{"head_dim": 32, "d_mlp": 896, "norm": "layernorm", "norm_eps": 1e-06, "qk_norm": true, "attn_scale": 0.177, "init_std_up": 0.045, "lr_head": 0.00671, "doc_mask": true}
Each number is 50 + 12 x the weight over its row's rms, rounded and kept within 0 to 99. Layers, rows and columns count from 0. The size before them is the row's rms in percent of the matrix's.

# layer 6 MLP down (transposed), 896x224, rms 0.166, rows 137-151, columns 0-111
098:27 64 61 44 50 70 47 57 50 53 52 23 59 45 37 40 58 47 46 43 20 53 40 03 56 39 59 34 58 36 36 54 63 72 63 26 44 53 51 63 53 61 55 53 53 58 47 59 58 68 48 44 43 45 73 50 63 50 47 52 39 56 46 70 57 60 48 30 37 54 13 36 60 58 67 21 46 59 33 52 38 47 27 52 52 70 60 38 43 54 56 50 50 74 66 53 35 65 34 38 53 47 49 40 56 32 48 59 56 58 59 30
097:33 49 59 55 79 48 59 60 66 79 42 46 70 48 72 61 64 42 33 57 52 38 47 58 50 52 65 57 59 27 45 57 49 30 57 33 54 54 45 54 45 53 39 64 39 49 72 46 48 41 47 36 61 62 51 48 52 48 63 46 42 48 46 44 56 52 46 51 67 57 46 61 41 56 64 46 47 32 63 50 59 63 60 65 45 51 49 36 45 54 44 43 64 59 63 37 39 67 38 58 44 40 36 65 66 48 08 44 65 58 51 47
107:72 81 47 51 42 51 73 77 54 53 68 50 49 64 43 81 53 36 37 54 51 28 64 56 65 47 46 41 66 64 27 37 44 65 48 42 45 58 58 40 61 52 21 61 68 44 56 27 67 34 48 35 56 51 61 39 41 34 57 63 59 51 52 40 66 58 40 45 69 60 63 38 47 63 67 59 68 45 68 43 49 44 54 60 60 30 81 66 51 46 45 32 66 49 65 45 29 41 40 55 51 60 37 41 46 61 52 62 48 57 64 47
102:63 36 55 67 71 30 49 54 43 49 49 52 49 35 53 30 41 80 53 44 79 42 49 43 46 63 48 64 53 48 54 43 73 36 75 39 43 70 39 32 34 60 50 50 59 59 56 47 45 49 42 62 50 54 45 35 56 46 66 43 61 35 63 60 47 59 42 32 40 50 64 23 54 41 50 53 60 57 50 49 43 42 42 52 46 39 42 41 74 50 67 35 63 62 53 47 44 39 59 69 46 50 51 42 42 54 35 30 52 58 49 32
103:74 51 27 47 71 38 46 56 23 59 46 75 48 50 23 61 53 44 55 55 61 32 43 54 51 62 51 53 26 41 68 57 62 63 44 50 54 68 50 42 61 66 60 60 70 51 55 44 48 65 53 41 52 15 24 35 35 49 44 50 71 55 51 56 60 62 64 58 49 60 42 50 42 39 56 57 47 34 35 59 44 39 58 36 25 51 43 66 30 51 58 42 54 49 61 62 43 56 48 57 22 67 31 43 52 46 56 62 41 44 41 50
088:54 40 69 74 67 40 47 32 48 56 59 70 64 32 37 31 34 47 51 40 52 65 50 44 56 52 62 25 47 55 35 52 24 52 47 51 31 41 42 70 41 49 49 44 54 52 57 50 46 40 44 54 44 38 34 62 50 60 41 41 59 48 77 36 53 32 46 44 46 37 72 80 59 51 53 43 50 53 42 57 32 40 52 42 47 41 47 40 45 29 65 53 59 35 62 70 60 72 68 53 43 41 55 64 38 59 58 24 63 66 61 59
101:50 42 47 42 37 44 61 43 49 55 31 39 35 29 67 39 87 51 35 38 66 36 34 50 51 37 54 26 48 50 56 42 57 37 45 37 48 51 49 60 51 62 80 40 41 47 45 64 36 47 44 57 71 45 50 28 39 61 50 52 56 73 74 56 55 56 66 74 65 63 33 37 59 28 32 41 50 32 64 50 45 59 64 53 35 30 47 43 49 72 55 64 65 48 47 48 35 41 49 38 43 43 59 58 66 29 37 75 67 57 40 59
103:46 30 45 78 37 49 54 47 74 43 48 54 56 48 63 69 49 62 45 44 52 56 55 31 65 49 64 48 42 52 57 51 53 44 40 38 50 52 52 64 42 41 60 29 34 41 58 48 88 50 49 48 43 57 63 42 40 42 45 37 51 78 43 36 60 57 36 68 40 33 61 59 44 32 47 38 51 69 47 47 83 46 73 60 53 39 51 32 73 40 62 43 51 34 50 60 56 36 46 33 36 39 39 45 57 37 44 40 39 60 48 32
105:46 36 32 41 60 61 43 36 60 57 73 53 40 37 54 62 31 51 56 45 72 58 36 45 39 67 52 37 37 50 53 43 42 46 48 64 22 41 31 59 59 46 31 48 48 38 70 46 69 24 64 60 41 26 30 48 41 43 75 44 50 56 43 41 63 59 67 52 50 56 49 62 57 66 62 52 46 58 25 45 54 60 37 29 46 39 78 51 44 41 39 59 64 51 64 42 51 48 72 35 55 44 57 70 54 39 55 56 58 52 43 53
110:44 79 50 54 50 39 54 72 53 56 56 60 55 63 57 35 29 65 50 61 40 34 65 50 41 42 61 66 41 42 52 45 69 64 60 32 51 47 61 52 54 57 58 55 52 46 28 38 61 46 32 44 44 69 61 50 67 37 76 54 49 57 56 64 54 61 40 29 53 29 56 43 69 57 45 66 13 51 65 42 42 31 56 42 46 38 65 38 38 35 43 44 60 53 58 62 36 43 51 47 49 67 61 41 53 24 55 63 40 53 47 65
104:52 51 51 36 54 32 59 47 49 42 49 74 60 78 36 54 59 53 62 39 58 21 54 48 44 64 54 35 61 66 45 37 42 45 74 85 58 58 41 34 25 65 32 43 52 33 42 42 41 50 39 45 44 68 42 25 34 65 55 55 45 45 45 31 57 28 57 42 59 53 25 31 39 47 38 58 39 64 29 42 43 41 32 46 41 48 37 39 49 42 50 36 62 52 50 52 67 61 53 47 36 59 58 58 51 36 63 27 55 35 51 71
096:40 60 38 50 72 38 70 50 37 55 56 52 44 49 56 31 42 65 53 43 27 64 58 53 43 68 63 61 74 54 48 65 63 21 31 32 53 41 63 48 32 50 69 34 38 41 53 71 48 54 34 54 40 32 52 45 41 65 64 47 41 50 55 33 64 59 62 34 29 55 51 43 42 50 61 38 52 47 58 58 35 61 82 62 56 49 61 39 50 47 50 52 39 41 58 52 44 45 47 47 67 31 47 37 62 70 49 83 50 49 57 34
105:54 55 30 31 72 48 41 49 42 54 51 48 44 46 47 59 42 44 35 50 55 50 62 49 39 51 32 53 67 51 63 48 47 65 65 52 52 53 43 50 43 45 46 49 50 37 45 49 37 47 42 47 64 34 72 60 59 70 49 56 60 47 59 37 51 53 45 59 63 46 40 51 31 40 33 56 67 44 85 58 48 45 49 43 34 39 44 36 34 61 56 51 45 55 65 44 62 41 31 45 40 51 44 48 43 53 67 61 40 44 42 56
099:59 33 41 68 44 29 55 56 52 53 35 58 25 58 59 51 36 50 61 32 43 35 29 42 32 68 33 34 35 29 38 25 48 74 41 47 43 63 44 54 74 50 43 81 39 26 55 24 43 36 62 37 51 63 65 69 44 55 47 51 58 32 41 49 47 70 54 52 66 82 74 43 52 68 52 66 65 22 47 55 42 52 57 42 65 62 39 31 47 36 59 32 56 54 35 54 40 53 35 50 39 52 57 48 46 36 73 70 52 48 61 33
099:56 86 64 44 56 46 57 42 52 48 61 44 45 43 66 62 67 21 77 53 51 56 46 42 57 48 64 47 60 53 55 37 35 52 57 66 46 60 65 49 72 52 19 67 48 40 36 78 50 33 36 36 49 43 44 33 57 54 50 46 63 64 55 38 49 47 63 52 19 34 58 42 59 44 30 33 39 55 62 52 42 44 59 47 37 48 33 53 63 62 52 59 31 50 68 62 65 71 39 61 62 57 52 43 50 50 49 47 39 51 39 70
# layer 6 MLP up, 896x224, rms 0.164, rows 138-151, columns 0-111
098:63 36 55 53 52 55 40 33 40 52 40 41 59 49 44 49 47 59 43 44 63 43 42 57 56 45 47 67 43 56 68 49 34 45 50 40 49 68 64 57 41 51 68 57 54 62 67 33 50 50 52 43 47 46 62 46 27 51 64 53 40 36 39 30 36 47 62 52 49 65 51 51 54 48 59 49 56 54 23 43 40 57 32 72 57 29 27 52 53 56 45 63 30 66 32 42 71 83 27 49 60 48 62 50 52 45 33 26 47 17 63 39
102:46 44 42 45 46 53 49 51 54 22 40 50 51 74 45 48 48 67 32 49 34 44 35 54 34 35 86 36 57 45 61 36 61 57 46 61 47 37 40 43 46 53 51 35 44 46 53 46 38 73 55 47 44 75 72 47 47 29 58 48 35 54 50 28 42 47 63 69 39 52 62 67 66 40 39 54 54 65 49 53 44 82 49 32 54 40 33 63 52 43 40 40 54 59 69 51 67 30 42 63 61 68 29 50 55 34 42 52 34 71 52 43
101:40 56 69 54 41 59 57 43 44 69 33 54 49 45 57 55 26 53 73 46 77 50 39 47 57 55 42 28 50 43 70 70 72 42 62 27 57 56 53 76 77 68 47 40 44 51 47 54 57 64 48 39 65 80 52 57 52 56 63 58 55 26 56 38 53 62 73 54 50 62 70 65 44 45 66 51 34 32 57 49 58 28 57 46 54 72 40 51 50 54 64 52 54 21 51 57 69 55 19 62 55 46 63 53 63 67 53 52 50 43 29 63
098:45 56 56 52 42 58 54 61 51 60 43 58 61 50 59 49 40 68 58 41 72 53 34 44 52 42 76 35 48 63 73 62 37 41 65 49 61 68 41 43 45 54 67 62 43 40 75 45 55 54 60 43 40 37 19 36 53 46 55 65 49 49 28 60 60 43 43 50 36 37 21 43 64 46 39 49 34 47 61 58 45 41 51 42 55 51 54 60 37 63 34 54 50 50 43 37 61 88 55 66 55 63 53 32 54 49 37 55 35 51 52 34
100:52 55 50 79 45 34 45 34 48 32 44 61 52 65 64 40 68 51 67 35 61 49 44 29 46 43 45 58 42 50 20 66 47 36 51 59 41 66 60 55 23 42 54 53 27 64 70 50 53 64 52 45 22 59 58 48 27 38 66 52 49 54 41 29 50 39 44 54 48 56 49 56 66 46 38 51 38 59 49 33 50 36 43 48 49 57 72 86 69 65 71 78 48 43 47 56 40 44 34 45 62 46 80 53 61 49 46 65 45 40 58 30
103:57 40 33 58 41 53 47 56 49 44 41 51 64 37 45 55 48 57 37 53 61 52 41 35 57 55 48 73 62 53 40 49 48 51 46 40 60 34 60 50 64 38 65 60 24 54 57 40 33 57 61 49 50 44 65 65 48 39 80 56 46 50 26 35 55 47 63 71 73 51 53 60 59 59 53 66 56 45 33 45 53 46 63 48 29 32 51 57 40 31 67 52 36 61 53 39 46 39 45 60 50 77 55 49 39 71 26 36 46 27 29 53
101:39 48 41 48 41 43 51 52 61 47 55 58 55 56 46 47 51 62 69 49 39 49 45 60 38 50 32 59 54 62 62 55 44 47 51 75 48 24 41 45 68 43 43 39 42 57 28 47 34 67 54 58 53 34 48 64 70 71 59 34 41 76 61 79 43 53 32 42 47 71 30 50 56 51 60 32 44 57 64 77 55 63 47 41 43 56 66 37 11 58 43 61 48 49 43 38 33 54 39 50 27 51 48 33 56 39 65 54 33 49 53 48
107:62 38 67 55 46 35 59 38 36 62 56 41 61 56 62 64 26 41 33 34 43 47 74 52 56 36 39 55 74 71 40 58 49 36 27 45 55 31 44 43 56 32 42 57 71 41 53 58 66 50 53 50 66 53 34 48 69 39 53 54 48 34 50 61 56 60 59 54 60 52 49 39 49 60 52 54 54 41 48 41 72 59 53 52 31 47 56 50 37 54 87 48 45 41 59 63 37 47 76 46 71 59 63 50 61 28 78 65 35 54 69 54
096:30 58 34 43 57 69 53 50 45 63 54 54 51 28 63 49 59 67 69 44 71 49 52 61 34 33 37 58 57 57 57 45 66 53 26 54 61 55 76 47 50 76 32 36 59 51 49 06 40 56 38 53 30 40 41 48 40 45 50 40 56 53 40 32 57 47 53 45 41 42 51 54 54 41 29 53 60 44 40 45 26 41 42 61 57 57 55 43 49 71 50 48 52 68 63 47 34 39 34 54 47 44 47 64 56 42 20 34 59 50 60 57
095:54 33 67 72 28 65 30 47 54 56 62 48 71 41 52 57 51 51 40 61 61 41 49 49 60 59 63 55 48 52 63 55 89 49 39 61 49 35 54 62 51 38 44 50 64 34 46 38 65 48 55 40 56 45 73 57 50 45 68 26 57 46 53 28 46 56 73 67 38 49 35 65 56 36 50 43 69 49 53 69 42 33 54 58 50 40 49 33 70 52 25 45 46 56 44 56 45 55 40 45 55 64 67 65 51 49 38 33 35 68 41 52
095:59 55 78 51 56 45 38 53 52 31 55 58 46 44 60 65 44 41 67 58 65 41 51 42 43 41 22 69 56 55 37 47 38 47 50 43 20 30 61 54 78 48 47 25 43 53 62 36 24 79 45 73 39 41 45 69 43 41 36 40 43 27 38 45 38 30 41 69 65 38 51 49 39 62 77 32 50 56 48 64 52 34 41 54 50 47 28 57 48 40 44 51 50 57 52 48 45 51 57 25 38 53 63 46 48 45 42 51 46 50 41 53
097:38 49 51 45 78 58 64 48 75 51 36 75 37 62 27 53 38 47 51 14 60 58 40 35 49 42 52 68 53 46 53 54 49 44 55 44 59 80 74 64 43 57 37 31 63 58 54 63 44 65 51 55 32 62 46 34 57 49 44 26 42 60 57 28 49 57 50 71 48 52 69 44 61 54 41 56 55 51 50 43 51 58 67 35 73 56 61 50 51 66 55 56 53 45 47 69 54 65 52 27 65 51 46 33 41 51 63 57 37 44 49 39
090:44 58 50 63 44 30 44 24 45 56 35 32 55 66 56 71 43 53 35 64 60 52 20 30 45 36 43 40 47 47 37 48 54 44 54 50 35 56 49 49 57 58 59 54 59 67 60 48 40 48 51 39 27 79 32 40 45 62 60 33 45 47 37 48 50 78 56 65 29 69 24 63 53 54 54 50 67 44 64 29 58 54 57 43 37 46 65 31 34 31 41 29 38 41 56 49 49 46 44 43 40 47 53 32 34 31 58 47 37 34 62 61
098:60 33 47 52 48 51 43 54 44 43 53 46 63 49 71 44 44 64 55 64 67 60 50 40 60 53 35 60 57 61 53 44 52 52 41 48 47 22 53 42 37 31 59 43 79 65 54 32 41 42 38 51 50 53 69 40 33 02 56 59 37 50 55 40 52 56 66 58 54 50 60 39 40 42 44 56 65 40 02 44 40 54 57 55 40 46 58 47 31 33 38 51 55 57 39 47 51 51 67 39 58 55 55 33 51 60 45 49 58 35 52 52